python train.py --n_layer=11 --d_model=192 --n_head=2 --n_kv_head=1 --head_dim=96 --d_mlp=384 --vocab_size=2048 --activation="swiglu" --norm="rmsnorm" --norm_place="pre" --norm_eps=1e-05 --positions="rope" --rope_base=10000.0 --rope_fraction=1.0 --qk_norm=false --attn_scale=0.102 --bias="none" --tie_embeddings=true --parallel_block=false --init="uniform" --init_std_qkv=0.0327 --init_std_o=0.0 --init_std_up=0.0327 --init_std_down=0.0 --optimizer="muon" --lr=0.00638 --beta1=0.93 --weight_decay=0.017 --lr_head=0.0066 --grad_clip=2.0 --warmup_steps=200 --schedule="wsd" --decay_fraction=0.671 --decay_shape="linear" --final_lr_fraction=0.05 --batch_tokens=16384 --seq_len=256 --doc_mask=false --train_tokens=144600000 --steps=8826 --dataset="wikipedia_en"
Each number is 128 + 32 x the weight over its row's rms, rounded and kept within 0 to 255. Layers, rows and columns count from 0. The size above them is the row's rms in percent of the matrix's.

# layer 6 attention query, 192x192, rms 0.0913, rows 44-67,139-162, columns 0-95
size [116 101 102  97  80  84  85  91  77  84  90  91  90 103  86  88  98  96  95  97 102  99 102 108  89 100  99 100  96 111  91 102  94  99  97  92 107 116 103  94 100 106 103 108  97 101  89  99]
[[134 115  94 188 117  92 134 181 128 160 162 175  88 133  94 156 134 132 118 147 111 162 199 121 142 177 137 136  99 127 187 103 130 102 133 131 163 165 127 148 181  96 156 165 129 129  92 142 119 178  93 232 126 181  65 187 133 197 134 135 137  84 135 159 141 156  98 159  94 135 106  98 107 114 128 176 121 103  88 116 184  93 106 145 119  97 125  84 136 144  76 179 104 116 120  86]
 [111  65 125 189  84 135 139 175 176  84 138 142 132 156 153 106 191 177 139 103 108 100 122 115 157 132 125 185 117  88 168  88  99 132 142 121  98 121 143 182  77 160 135 151 133  41 106 152 165 203 131 152 111 165 202 132 185  83 119  88 123 116 164  92 158 150 136 137 160 161 175 138  96 145 113 185  92 112 110 115  94  71 109 132 178  89 126 115  86  92 133 125 108  91 145 128]
 [155 149 155 147 135 121  89 141  98 114 191 195 177 107  68 139 127  73  26 120  88 130 117 143 136 153 182 144 100 183 133 122 142 125 138 122 172  89  92 177 122 161 134 125 102  35 142 139 150 116 102 137 102 134 161 135 134 154 136  75 135 166 143 148  85 198 138 137 110 122 173 111 179  80  81  93 191  41  97 138 101 134 141 116 157 145 131 103 129 172 169 105  99 169 136 137]
 [129 116  86  99 129 147 142 125 155 130 141 164 137 131 138 144 171 115 136  98 165 130 154 105 142 152 127 121 109  99 126 217 160 115  85 117 149 130 211 184 113 133 180 134 170 143  93 107  80 129 155 152 119 136 151 142 163 197 127 144  95 136 109  64 107 139 134  90 103  90 112 163  54  97 137 100 183 137  62 170 100 134 149 122 130 113  95 139 194 167 125 196 154 135 105 164]
 [150 181 133 142 152 188 147  89 132 154 124 105 105 135 161 134 115 186 124 176  92 149 119 104 116  81 125 129  81  88 189 103 132 172 114 129 107  84 160 100 119 121 102 120 125 127  92 108 153  95 134 170 139  94  73  88  69  89 115 113  66 172  99 120 117 119 145 149 109 133 125 129  67 141 206 178  27 121 136 192 176 144  90  99  98 126 118 111  97 153 114 132 119  67 156  80]
 [ 91 153 127 112 160 135 120 107 135 132 133 106  38 151 159  97 132 193 149 165 106  64 165 175 182 199 162 117  83  86 185 121 148 147 115  42 110  74 137 123  93 127  80 139 133 162 114 112 106 133 130 143  91 128  81 116  69 136 120  78  74 162  67 162  90 135 134 129 100 171  59  99 151 133 135 136 111  75 124 139 190 157  73  74  77 126 111 117 130 122 166 139  76 154 137 113]
 [113 141 144 100 155 117 141 151 146  99 115 132 157 129 133 121 140 110 118 195 137  99 122 120 114 128 113 102 146 176  77 176  57 123 137 132 164 116 169 106 141 142  65 138 108  91 123 151  95 190 155 128 128 205 116  94 177 114 147 186 131 118  97 161 150 148 145 133 110 133  84 162  86 142  79 152  97 151 106 108  81  96 151 129 139 131 182  77  86 126 162 117  56  83 126 165]
 [175  91 145 142 141 122 113 179 210 127  96 131 116 124 115  95 122  85  93 129 148 138  27 131 126 128 153 163 199  69  94 118 133 133 147 128 120 195  98 149 116 124 114 155 115  29 103 116 119 107  87 131 131  91 171 136 104 129 161 115 106 184 138 158 180  70 130 142 124 144 107 206 104  92 117 122 122 120 131 132  82 123 128 163 134  91 178 101 142 177 116  77 129 109 124  76]
 [169 162 146 147  98  94 142 173  83 139 109 124  96 139  88 170  90 138 113 124 152 106 127 145 147 132 121 145 140  63 159 142 103 148  84 133  73 123  82 128 158  65 194 171 135 168 138 184 105 116 191 123 157 132 137 159 139  84  66 131 134 119 142 124 120 183  90 105 111 223 120 159 104 115 187 202 157  88  83 155 102 184 132 132 160 117 143 126 112  30 187 134  82 129 144 137]
 [135 114 113 128  88 150 126  84 137 104 117 134 102 114 141  65 175 159 124  74 165 148 105  62 156 130 147 161 136 105 107 140 167 145 154 136  90 164 163 115 120 143 153  91 116 134  98  48 103 157 100 143 139 154  72 133  63 174 142 128  65 111 174 140 103  90  76 120 167 153  70 121 103 111 141  69 157  92 120 102 153  80 118 116 123 134 149  93 112 123 131 107 122 142 141 126]
 [149  34 117  76 144 147 125 183 148 130  44 114 111 145  93 146 150 121 112 143 151 150 162 146 130 172 125 154 185 156 137 131  82 120  76 131 164 158 149 164 155 113 130 200 102  97  83 139  76 129 100 131 153 103 197  99 123 116 138  93 122  96 132  97 166 129 107  94 122 152 122 158  56 127 120 108 123 143 152 163 120 153  68 137 135  86 122 165 154 116 151 145 155 135 113 151]
 [ 73 108 165 142 133  98 120 183 133 159 119 139 150 117 129 164  96 167 124 133  89  99 103 169 179 131 105 127 134 135 131 112 163 152 144  83 146 157 151 151 117  99 112 115 147  96  57 124 183 144 166 114 151 150 128 104 134 121  70 176  80 161  88  80 162 142 175  98 126 102 134 166  76 147 125  77 115 157 141 172 118 120 167 153 148 142 149  74  65  95 153 176 151 119 143 174]
 [146 133 140 103  99 161 164 122 110 138 139 112 148 172 143 146 202 108 181 154  74 162 119  90  82 114 110 109 165 130 117 149  96  94 150 136 125  92  82  82 167  99 111 124 109 127 150 179  87 149 117 133 121 113 131 105 122 123 171 103 189  85 107 120 119 131 117 148 115 173 140 126 186 122 111 136 126  83 169 106 140 134 116  99 112  79 145 144  98 163  90  91  97 123 125  95]
 [ 78 130  81  76  95 151 107 153 129 187 121 113  97 193 173 134  96 125 115 162 172  97 140 135 144 179 131 136 134 158 119 119 135 178 113 127  82 124 167 112 138 136 109 135 111 128  72 109  93 134 158 116 157 153 129  84 136 128 135 117 152 152 193 138 137 133  97 118 140 158 152 142 132 129 122  99 118 112  81  99 131 114  97 168 148 123  84 100 132 215 125 156  81 142  75 165]
 [156  97  84  92 121 106 129 210 109 137 144 180 151 150 120 165 108 126  94 125 115 148 112 134 134 182 131 125 133 116 142 161  92  62  81 155 118 126 168 175 111 119  99 140  91 101 160 117 138 174 123 117 174 100 109 100 101 128  97  85 108 181  74 116 100 173 134 150 133 130 125 141 112 140  90 127 147 145 124 177 150 114  77 137 161 140 113  92  89 114  93 159 108 104  48 212]
 [143 166  87 146 121 102 135 160 137  79  71 132 217 122  94  89 123  88 168 114 117 130 114 143 133 136 173 147 204 101 115  82 196 121 137  99 142 149 181 161  84 144 122 147  97 135 106 126 140 178 165 116 176 149 111 103 157 116  70 119 129 158 102 146 125  78 107 146 125 136 150 128 184 145 120 106 148 121 121 152 133  81 123 110 124  58 184  86  90 107 107 125  99  91 136 191]
 [ 85 127 152 106  89 107 152 124  70 119 133 128 126 154 171  89  82  50 160 127 155  97 146 142 138 170  71 122 189 177  63 177  85 113 109 189  93  96 176 107 121 124  80  63 142 150  97 154 136 113  66  97 127 139 121 145 149 122 147 171 163 141 121 123 133  77 128 128 179 155 128  93 153 107 132 117  49  93 140 135 177 120 166 143 103 103 165 120  61 145 153 135  84 132 125  95]
 [148 111 134 129  87 122 112 142 176 132  98  80 220 164  97 135 158 172 141 130 136 104  99 114 108  90 181 128 183  71 141  72 128 137 115 126 183 160 131 122 120 118 137 141 101  92 154  98 151  80 156  86 166 105 153 121 152  97 105 134 135 109  97  98 161 160 157 116 105 125 129 115 153 175  43 113 117 135 104  83 132  95 173  89 116  93 101 144 101 202 158 143 104  78  95 112]
 [137 127 117 163  76 151 189 150 170 142 169 138 140  62 149 133 160 103 100 137 107 119 136 132  99  73 113 144 103 100 172 126 118  86 119 127 107 103 175 112 165 126 125 110 131 132  78  93 120 119 150 126 115 115  84 174 208  91 175 129 135 155 150  72 137  96 193  75 171 132 122  67 177 103  97 184  56 104 105 143 140 136  92 111 120 103 132 185 134 151 100 127 143 148  79 101]
 [115 173  68 135 108  73 124  39  86 174 161 149 102 243  96  53 153 130 179 142 137 129 168 166 131  97 156 109 159 114 110 173 104 159 123 129 100 111 177 131 147 175 132 122 126  99 157  97 125 111 122 143 105 140 103 107 134 112  86 162 110 143 117 135  81 124  84 133  28 144 118 126 130 109 114 116 123 114 113 111 128 122 177 136 135 131 151 126  79 139 169  94 100  96  83 130]
 [161 135 110 141 118 135 143  72  88 126 101 147 146 165 158 119 138 146 104 129 140 174 133 192 157  94 176 113  99 111  97 142 158 181 124 115 154 122 105  80 109 147  92 154 101 118 114 121 111 124 122 175  57 108 150 126 146 161  85 184 112  96 187 183 165 132 134 117 168 166 145  93  93 121 134 128 183 137  96 149 176  90  87 193 139 109 104 117 116 133 128 122 146 134 170 140]
 [ 98 124 121  94  80 176 137 157 195 152 159  95 126 211 125 121 182 182 104 113 145 116 124  85 195  96 109 136 142  87 134 115 125 150 129 109 125 126 144 102 118  80 132 165 142  77 136 109 123 187 121 124 124 101  96  80 155 100 110 123 133 121 186 130 100 102 161 144 157 106 122 102 129 118 178 137 121  81  72  90 178  83 175  84 127 122 101 173  97 163 147 154 106 104  91 100]
 [111 106 100  44  92 138  79 146 154 101 106  94 148 111 162  79  74  98  92 111 134 121 121 148 152  97 136 210 121 178  94 139 144 141 153 178 150  93  83 196  79 184 152 121 125 106  90 107 123 155  99 185 115 174 121 114 111 134 101 106  99 113 124 120 130 143 141 116 109 153 115 204 118 129 103 103 121 117 106 136 114 142 108 115 124 114  51 150 126 117 136 170 158 190  57 135]
 [126 130  54  88 156  96  87  80 152 166 150 130 122 161 154 103 138 157 172 136 169 223 110 142 182 170 163 109 139  73  99 178 124 152 142 137 121 162 142  97 142  99 152 117 118 126 101  96 168 136 171 123 110 163 118  92 123  74 115 163 133  94  92 138 159 135 147 132 140 139 111 131  97 119  93 105 132 131 140 107  95 102  99  37  99  74 103 173 103 132 113 166  78  95  86 125]
 [139 179 145 101 112 140  91 161 122 169 122  73 135 125 144 122 135 138 160 106 149 162 130  76  56 194 150 121  97 173  93 129 153 120 125 180 138 134 201 153 161  62 117 124 102 126 143 131 146 212  90 131 128 163 118 151 141 145 182 179 132 166 109 116 147 135 126  77 115 101 174 128 116 119 135 181 117 125 132 104 146 149 159  86 191 146 103 139 131 153 128 137 122 213 172  99]
 [125 133 127  98 164 124 140 123 108  72 128 107  44 156 168 131 124 111 113 144  77 134 142 137 182 114  79 109 109 172 133  65 149 133  99 128  74 223 128 173  87  87 127 148 116 135 118 146 157 151 150 125 104 117 155 157 206 154 105 139 106 111 110 158 125  32 155  95 122 142 135 142 184  99 150 152 141 132 147 134 151 128  99 124 129  86 104 164 126 170 104 116 192 157 127 123]
 [ 75 113  73 120 164 140  67 127 186 177 110 122  89 150  73 137  73 146 113 150 100  92 133 100 177 171  62 177 102 138 132 204 159 149 134 102 188 115  87 136  95 122 128 112 111 145 123 189 132 127 112 132 118 150 107 175 107 122 140  82 158 185  78 130 132 185 153 170 104  95 140  85 117 117 189 177  84 170  98 139 105  93 144 152 109 127 152 152 108 125 115 102 151  66 108 153]
 [159 116 151 131  87 116  96 181  97 126 139 158 155 110  99 171 124  95 126 141 123 137 153 134 106 122 134 132 129 144 108 138 141 100  76  59 141 139 117 108 154  77 119 146 105  92  80 119 109 103 145 148  39 177 188 114 134 110 110 147 118 217 120  77 106 133 112 109 131  92  74  89 145 158 102 115 160 157  94 125 106  77 144 175 157  95 137 114 153 107 147  85 189 153 142 130]
 [123  41  48 138  83  83  90  72  98 167 147 135 131 122 106 100 145  95 125 151 149  61 121 141 123 175 162 117 101 175  88 110  98 102 108 151 173 121  84 153 172  78  49 156  78 117 108  95  78 121 130 113 108 118 148 128 235  75 148 166 193  85 113 149  93 103 146 218 120 163 117  99 148 132 117 130 153  65  87 139 132 141 117  90 113 101 133 138 117 113 148 133  90 108  96 124]
 [168 149 142 103 100 116 168 123  76 146 123 149 101 153 174 122 157 137 156 129  90 167 132 111  98  95 122 112 113  79 110 119 107 158  70  84  96 146 162 193 129 147  84 188 115  88 183  39 116 127 108 195 143  99  72 103 184 119 146  90 154 168 121 106  98  40 112 140 155 103 127 116  64 187 101 173  42 149 106 105 133 100 140  83 125 127 113  82  97 139 104  86 115  78 147  78]
 [145 172 166  68 134 114 134 119 122  74 155 151 138 155 152  97 131 154 125  77 100 147 111 168 132  97 115  87  90 110 140 105 102 165 133 132 120 135 102 102 164 123 116 134 149 194 154  47 128 153 109 124 123 103  62 132 108 121 178 101 165 132 135  65 128  75 131 167 166  95 101 158 110 209  59 110  72 137 132 136 142 107 149  78 100 170 152 145  54 110  70  53 109  87 145 111]
 [141 123 137  75 129 109 149 102 135 113  82  86 117 153 114 106 104  74 119 196 156 127 100 115 137  99 176 164 166 193 139  84  83 158 189 175 131 178 140  82 112 114 137 124 132  77 108 139 141  88 137  98  98 112 151  94 164 105 157 145 136 159 122 138 200 161 159  99 172 154 132 125 132  88 111 144 159 144 121 117 127  60 177 125 133 144 138 118 180 141  99 140 103 154 143 118]
 [113  94 113 132  79  94 143 110 184 190 149 109 158 131 144  81 135 185 108  82 144 156 134  86 135  87 136 130 139 120 150 142 125 113 154  72  60 142 107 172 185 128  54 129  98  69 101 141 115 142   0 126 123 132  98  94 131 139 106 137 133 149 150 178 122 113 174  81 139  80 111 134 118 166 134 119 108 148  80 172  93  88  89 103 168 129 132 132 113 155  89 142 150 155 133 127]
 [136 115 157 109  96 122 172 117 103 117 144  89 145 132 106 171 152 212 116  80  97 105 162  98 171 130 137 132 132 127 136 141  97 126 140 127 111  87 153 114  97 152 150 169  96 152 125 109 109 173  98 162 124 109  94 157 107 163 152 163 132  57 118 139 128 112 109 122 108 137  77 206 121 117 191 103 162  54 138  80 162 155 107 107 130 117 106 100 130 165 160 131 160 109 118 157]
 [152 174  91 141 103 159 171 120 158 145 137 130  65  97 143 117 131 117 115  94  58 186 128 178 160  50 182 168 147  78 146  67  81  86 119 107 111  82 152  85 125 138 121 132 170 164  97 115 170  74 115 171  73  88 117 104 140  90 109 148 128 111 184 110  88 123 160 113 163 132  98 103 202  97  88 139 136 150 107 123 139 152 146 120 132 124 121 154 121 127  55 148 153 139 117 140]
 [152  44  93 119 153 126 110  63 178  92 111  89 194 185 140 142 123 149 146 155 129 185 113 161 187 136 162 163 126 175 100 109 106 122  91 162 148 125 113 137 100  97  80 134  97  61  94  92  68 116 134  89 140 112 198 133  96  85 145 113 154 108 146  76 134 146 130 150  63 172 132 108 100  82 153 112 118 137 156  99 105 139  90 197 130 125 108 177 144  85 147 154 217 155 125 163]
 [ 90 110 160 198 161  77 142 141 124 118 155 180 186  87 119 171 114 187 122 115 121 150 150 147 161 165 156 100 178 167  98 124 131 108 108  96  61 147  98 163  48 125 117 146 120 158 107 106 169 195 151  67  76 147 112 158 168 120 107 142 159 176 111 118 135 113 127 131 162  92 126  83 109 195 126 125  79 145 162 159 119 122 139 100 192 144 130 111 134  88 147 123 123 126 231 168]
 [118 117 110 111 137  97  99 105 178 130 117 102 115 166  97 156  81 120 153 114 129 155 132 113  99 158 149  35 111 143 125 160 100  90 207 189 133  99 129 124 112 121  83  91 107  90  92 174 122  94 121 108 189  69 106 108  81  81 135 143 165  77 178  88 162 145  99  87 109 136 115 108  82 124 103 126 175  48 127 113 174 109 100 155  92  57 110 127 125 152 126 202 101 192  91 158]
 [ 90  87 161 130 122 147  80 186 146 117 132  91 118 165  85 151 101 168 146 141 138  92 135 115 116 126 115 131 151 111 121 128  89 152  63 127 106  99 146 125 133  96 186 136  94 154 106 156 162 105 142 134 102 150 126 171 172 179  88  73 189 129 101 103 163 145 162 160 121  78 178 166 151 126 111 147  97 116 112 157 164 201 158 155  88 124 148 129 168 126 114 121 159 122  76 129]
 [141 184 133 140 116  99 126 158 124 213 150  79 129 157 143 112 146 117 113 140 177 184 146  71 158 105 120 128 144  92 166 148  88  85 141 116 177 133 156 134 139  90 156 121 116 111 172 150 174 131  57 102 172 114 153  57 143 146 131 150 109 214 152  92 132 103 127  79 163 123  70 154 170 165 147 112 125  97 150 151 125 168 135 116 151 110 136  82 111 135 114 110 118  89 140 112]
 [122 139 105 139 152 125 202 122 124 161 104 166  74  93 132 116 106 122 109 108  43 107  94 119 184 131 127  77  86 114 137 131 129 184 165 133 123 113 122 106 109 133 164 118 121 158  90 150 172 160 123 156 143 101 138 108 158 109 136 144 103 143  79 114 110 112 112 182 107  97 146 143 219 133 151 180 126  92 172  89 195 163  85 132 140 144 112 111 137  78 165 165 144  68 109  94]
 [ 80  94 127 129 132  68  87 110 132  95 153  77 132 125 117 118 109  76 169 182 178  84  95 132 164 135  67 162 101 127  90  90 139 121 156 131 120 129 114 171 149  88 121 149 161  95 126 155 121  88 104 115  92 103 175 150 121 119 106 110 126 134 161 129 197 115 100 167 111 146 146 169 148 132 162  86 176 134 114 160 111 128 172 141 116 115 128 104 128 121 115 156  90 161 142 205]
 [184 158 156 163  86 124 186 106 133 148 138 155  82 153 109 162 170 232 154  56 128 141 137 211 117 103 116 107 125 110 127 118  83 130 189 177  75 165 167  98 163 168 116 161 120 124 138 112 128 118 155 141 111 167  98 157 106 116 128 152 133 116 142 127 106 118 133 167 112 150 130  76 170 141  86 159 110  99 163 146 131  71 142  71 112 124  99 147 108 156  71 130 150 118 134 107]
 [142 160  89  67 121 101 141 184 167 130 192 176  91 140 150 192 156  76  99  84 146  72 147 145 127 158 138  87 124 145 141 131 112 134  84 112 137  70 158 158 119 145 157 135 147 120 101 103 155 117 145  96 172 112  87 201 104 104 164 154 148 134 142 145 128 112  76 124 123 137 190 104 156  90 141 110 101 137 153  70 117 124  92  89  81 133 121 155 147 103 153 180  99  60  89 144]
 [ 45 122 105 103 139 137 161 170 133 218 153 159 140 150  85 114 149 184  46 142  88 129 170 147 141 159 159 134 124 107  83 164 136 110 110  79  86 149 144 138  74 143 140  93 154 139 132 124 107  99 126 111 182 139 172 141 114 109  76 135 157  81 125 138  74  84 158 157 143  37 141 133 123 142 121 155 138 165 137 144 170  95 162 119 131 162  84 121 180 218 153 124 217 131 118 107]
 [182 146 135 204  96  57 143  82 121 139 118 180 120 110 127 124 158 166 115 124  91 103 142 126 121 100 129 108 139 113 151 109 150 115 168 134 129 123  81 113 122 116 109 150  82 151 125 125 131 126  92  77 101 163 215 148  91 133 127 156  92 113 123 179 112 140 137 134 124 127 120 151 159  97  67 171 155 132 114 116 141 142 169 124 127  95  82 131  75 152 152 154 151 132 155 113]
 [142 164 119 113 146 182 128 141 123 138 142 158  94 166  97 140 135 151 162  65  99 111  99  95 129 153 161 132  97  81 188 144 120 114 116 149 113 110 131  67 133  66 131 163  99 123 198 115 136 144  98 116 125 122  88  76 150 147  83 116 145 126 190 124  96 117 137 108 179 137  70 155 141 147  97 155 121 136  91 134 159 138 132 138 123  98 116 168 104  93 127  74 142 144 143  85]
 [117 120 137  81 158 124 146 139 164 181 136 166 175  63 115  77 133 100  54 146 140 102 150  97 150 167 158  55 161 130  93 139 138 110 164 120 136 100 108 140 146 118  99 106 146 133 113 119 135 122 155  53 121 128 134 133  98 127  94 178 104 107 123 190 152 191 155 121 134 115  91 152 190 150  96 114 144 101 120 143 167 145  72  51 120 163 131 128 123 132 168  67 152 138 129 123]]
# layer 6 attention key, 96x192, rms 0.0898, rows 43-66, columns 0-95
size [ 98 104 101 100  98 105  80 103  93  90  87  92  92 105  97 100  97 100  99  99  98  94 109 100]
[[192  66 151 120 133 168 123 147 170 212 135 154 111 130 165 122 133 134 135  84 128 120 133 155 151 131 115 113  91 100 142  65 176 117  98 144 140 122  69 160 161 103 168 113 189 116 158 111 138 132 171 124 133  61 143  52 156 134  82 124 121 102 117 114 148 111 114 187 138 122 176 147 128 151 140 117 139 130  82 135 127 124 138  95  84 121 144 106 157  88 122 160 138 127 175 186]
 [162 159  79  97 110  66 131  75 147 196 135 108 111 112 116 157 149 155 180 157  63 152 115  57 191 187 160 181 130 124 167 183 118 155  93 175 157 124 113  89 111 101 135 144 158 139 141 102 147 102 129 122 163 129 195  67 135 130 155 113 125 166 136  94 159  93  83 191 115 119 126  81  76  89 162 169 167 156 147  65  95  82 125 101 153 106 127 141 154  82 125 143 122 119 140 124]
 [102 125 111 169 126 112 137 128 112 130 131 127 193 147 195 146  87 111 124  76 153 139 157 108 132  93 126 109  71 177 105  58 102 103 133 116 121 149 173 116 139 135  92 107  93 118 121 110 104  72 112 154 104 103 163 129 165 155 166 154 104 136  73 122 147 178 102 130 156 141 164 186 148 123  98 141 197  71 184 174 157 139 146 115 178 110 147 117 169 150 128 130 132 131  91 118]
 [141 203 130 149 135 124 140 151 139  85 133 152  94  73 102 108  92 116  62 101  84 137 129 116  85 144 128 136 134  59  77 149 124 163 132 142 118 148 161 108  93 166 155 142 177 146 143 117 131  84 150 162 159 113  95 147  92 117  86 109 108 136 105 159 114 150 103 151 172 142 115 165 162 231  69 104 161 149 151  50 152 164 160  66 109 180 141 143  93 177 125 108 151  59 127 179]
 [126 130 131 120 114  90  75  75  62 133 126 121 141 147 109 118  86 180 202  69  61  96 142 140  85 123 115 126 117 106 124 105 140 125 122  47 151 119  90 103 109 128 149 131 123 159 135 144 147 149 109 139 112 110  96 145  41 126 141  91 109 133 144 113 211 139 129  82 110 103  72 146 157 115 167  87  86 133 178  86  99  75 135 135 167 196 106 150 133 136 115  91 125 135 107 114]
 [116 111 203 158 160 139  74 110 134 118 180  84 115 129 127 156 189 132 121 123 128  76 160 122 179 108 169  85  89 110 158 151 162 158  77 103 163  54  99  93 164 104 132 164 163 171 154 177  92 156 160 174 123 114  78 131 102  65  59  80 166  92 169 113  96 114 130 162 110 150 111 105 115 158  98 140 140 155 176 133 135 179  98 138  61 185 133 115  85 111 126 139 109  64 107 140]
 [175  90  77  90 165 127 142 194 133 104 166 124 112  97  93 120  55 124 119 116 183 116  96  84 104 142  96 130 179 146 141 176 104 109 157 152 120 179  99 109 118 162 133  89 132  76  56 130 114 112 184 146 157 110  98 113 114 172 124 164 102 140 165  96 125 169  68 149 169 107 107 100 134  88 186 123 142 100 136 137 182 145  89 157 152 100  95 164 142  97  93 167 159 147  99  99]
 [153 136 117  91 154 154 141 174  75 160 140 129 131 122 153 173  91  88 138 102  64  98 112 143 170 111 143 110  89 128  94 157 129  70 125  72 133  71  64 136 127 175 158 144 128 147 161  84 124 163 180 126 135 117 119  99 119 142 167  92 143 100 134  89 115 136  50 156 115 119 164 101 130 138 150 162 152 106 166 148 161 178  60 140 122 166 127 171 135 109 108 123 142 184 136 135]
 [186 100 128 134 146 103 143  79 137  88 202 127  73 135 106 135 138 151 107 165 170 156 133 175 132  36 122 166 118  36 138 151  74 138 128 131 180 136 152 125 139 136 119 162 158 153 158 125  76  95 154 172 123 132 130 173  91 115  63 108 106 114 130 141  71 130 162 119 157 118  91  85 136 154  71  98  95 127  83 133 127 135 138  83 100 142 137 141 126 142 120 183 118  94  79  91]
 [120 139  95 101 140 143 132 119 146  94 129 171  84 151 207 149 191 129 211 113 152 111 121 197  85 140 186 168 183 203  66 132 153  84 137 111 171 123 137 139 130 114 174  42  95 118 135 128 156 100 139 137  98 129 141 120 127 113 160 130 164  96 118 139 130 173 109 143  91 155 160 107 117 167 138 130  91 115 110  97 158 140 142 123 134 118 138 133 126 150 103 132 122 189  98 117]
 [154 146 160  87 105 150  98  73 177 147 163 119  60 142 117 134 174 140 112  93 111  84 152 113 121 160  85  80 144 113 171 187 155 157 161  76 124 143 134 124 125 141 151 201 128 127 172 120 149 154  85 136 116  83  60 117  81 166  85 106 106 126 108 168 151 125 181 128 110 129  80 135 144 174 134 129 120 107 147 103 107 152  67 164  92 187 133 111  47 140  64 135 149 115  73 165]
 [138 120 128 168 130 165 173 121  93 134 103 136 179 127 149 142 116  61  87 172 131  80 119 113 164 135 105 161 213 147  83 107 133 107 129 131 133 125 101 138 119 114 151 116  76 105 150 141  83  84 100  95 125  79 154 109 155 134 159 173  56 132  88 165 120 105 162 100 169 113  98 108 138  92 114  99 119 131 143 104  94  57 155  98 138 117  95 115  97 188 169 109 114 140  71 123]
 [177  60  95  76 130 172  92 129 143  95 172 165  84 196 149  85 129  67 111  73 182 103 129 199 114  94 122 176 110 127 128 144 131 154  84 106 138 123  87 132 145 126 126  91 110 146 123 120 137 118 135 125 128  66 169 140  98 124 137 138 138 118 139 155  78 128 158 153 127 124 171 143 102 135 139  75 167 130 112 170 177  65 144 111  98 147 110 155 130 107 131  84 127  74 121 126]
 [141 123  98 119 135 114 165  98 112 105 158 156 106 139 130 104  96  92  79 130 140 156 131 102 129 115  77 133  94 132 104 120 159 102 128 137 167 146 183 129 113 128 145 164 152 150 122  94  79 131 140 143 161 127 161 151 119 171 167 131  63  93 109 110 117 120 117 116 126 129 142 128 126 118 141 171 141 142  72 129 126  99  97 124 137 165 143 127 137 151 146 137 113 210 119 161]
 [128 135 122  95 157 107 174  98 126 150 153 143 104 137 115  82 150 109 147 126 171 139 121 103 120 148  91 133 135 152 160 133  73 123 166 119 173  46  74 135 186 180 142 160 130  84 105 125 133 100 150 103 147 161 138 165 166 161  92 125  94 104 125 118 128 132  81 108 123 129 146 140  87  96  59 111 127 192 118 162  92 100 149 115 155 151 155 157  85 103 120 154  81 110 176 154]
 [ 72 113 107 155 118 158 150 126 190 141 121 165 158 142 141 106 113  83  86 142 129 154  98 113 108  93 164 162 179  91 107 122 122 126 153 168 158  85 132 144 106 129 205  89 113 114 106 166 141  73 134 155 140 114 133 135  54 183 168 158  67  83 133 106 203 121 109 188  97 157 134 140  93  75  87 129 177  67 136  98 172 156 114 128 114  91 151 175 123 166 160 152 138 123 104 133]
 [164 146 141 116 138 172 143  74 134 145 171 107 188 117 168 116 169 145 163 185 132 140 126 159 151  76 134 107 144 128 136 183  80 114 115 111  60  82 142 123 161 121  83 166 115  80  95 128 113 115 146 124 136 167 121 109  82 145 133 128 135 195 191 113 190 128 138 151 114 109 126 100 115  90 132 178 100 159 112 112  79 122 122 120 178 107  79 180 127 135 118 122  96 143 218  22]
 [119 109 116  89  94 111 194 175 121  85 129 129 206 109 102 153 139 147 137 133 153 168 102 122  36 123 144 142 127 165 100 113 142  56  98 118 107 154 150 160  63  80 112 127 185 101 179 134 116 137 121 131 152 111 122 108 189 116 143 157 146 150 147 130  49 130 185  97 166 160  76 135  79 113  83  88 130 162 129 198 152 122 140  76 164 117 169 117 154 158 179 131 195 136  97 192]
 [125 146 155 110 133 163 168 117 174 104 116 181  55  89  82 158 151  75 104 101  73 147 142 118  97 179 119  85 162 103 151  61 153 116 116 172  85 119 123 126 144 105  97 124 126 170 128 164  63 117 131 148 126 130 144 117  93 126 112 144 131 111 169 110  85  98 175  47 160 128 102 181 127  93 152 203  88 182  85 130 152 132  85 199 159 123 149  72 147 164 128 118 101 107 162 116]
 [119 137 150 156 173 104 196 107 118 138 129 138  94  51 188 117  86 114 107 153  67 147 156 113 106 133 116 143  79  77 163 160 165 141 141 139 103 146 113  98 101 128  73 154 144 137 147 170 138 130 141 142  96 118 110 115 111 115 130 120 159 189 112 110  92 175 120 138 128 140 104 128 106 168 140  82 162  74 163 127 179 171 148 143 140 181 110  89  98 108 107 146 145 103 135 162]
 [101  64 152 125  77 196 130 179 166 107 130 127 110 121 141 144 126 153 131 135  85 165  83 143 195 109  58 106 161 123  93 150 136 190 127  59 150 127 124 132 118 106 134 146 155 128 131 105 183 151 121 160 100 159  56 152 131  95 163 104 126 181  93 170  74 117 113  97 187 157 169 165 149 158  88 104 118 141 220 106 106  79 151 125 103 153 149 104  98  86 128 165 112  95 121 123]
 [100 148 151 130 143 167 179  96 108 131 151 115 158  69 115 146 127 116 164 109 101 117 102 122 125  88  98  83 110 158 165 105 119 172 105 108 132 119 167 151 121 105 120 184 152 102  96 216 117  92 123 109  61  83 114  90 178 113  87  77 140 145 137 156 140 175 144 118 138 108 109 117 115 135 155 152  99 104  94 158 187 124 154 159 141 173 142 175 101 152 151 111 133 151 112 145]
 [176 145 195  97 154 118 159  96 145 126 216 144 100 128  75 130 168 123 173  97  91 175 124 120 127 122 103 122 101  87 182 157 103 141 126  96 109 144 132 149 131 190 120 117 188 143  85 113 173  87 161 151 108 125 102 108  89 122 125 139 109 102 101 115  39 109 131 121 135 109 118 170 141  88 143 140 187 132 201 111  65 130 134 157  87 184 132 101  70 100  88 162 120 116 144 131]
 [177  86 153 171 157 152 106 117  97 104 111 105 142 102 147 154 108 105 127 203  97 150 150 139 141 168 105 132 160 134 158 149 127 125 165 100 131 147 114 129 103 127 155 181  44 101  76 123 108 115 145 138 117  81 148  87 112 168 137 110 222  52 125 124  99 111 179 131 146 162 169 170  97 110 134 139 133  86 105 130 130 132 177 154 137 141 153  99 201 136 146  98 168 145  79 138]]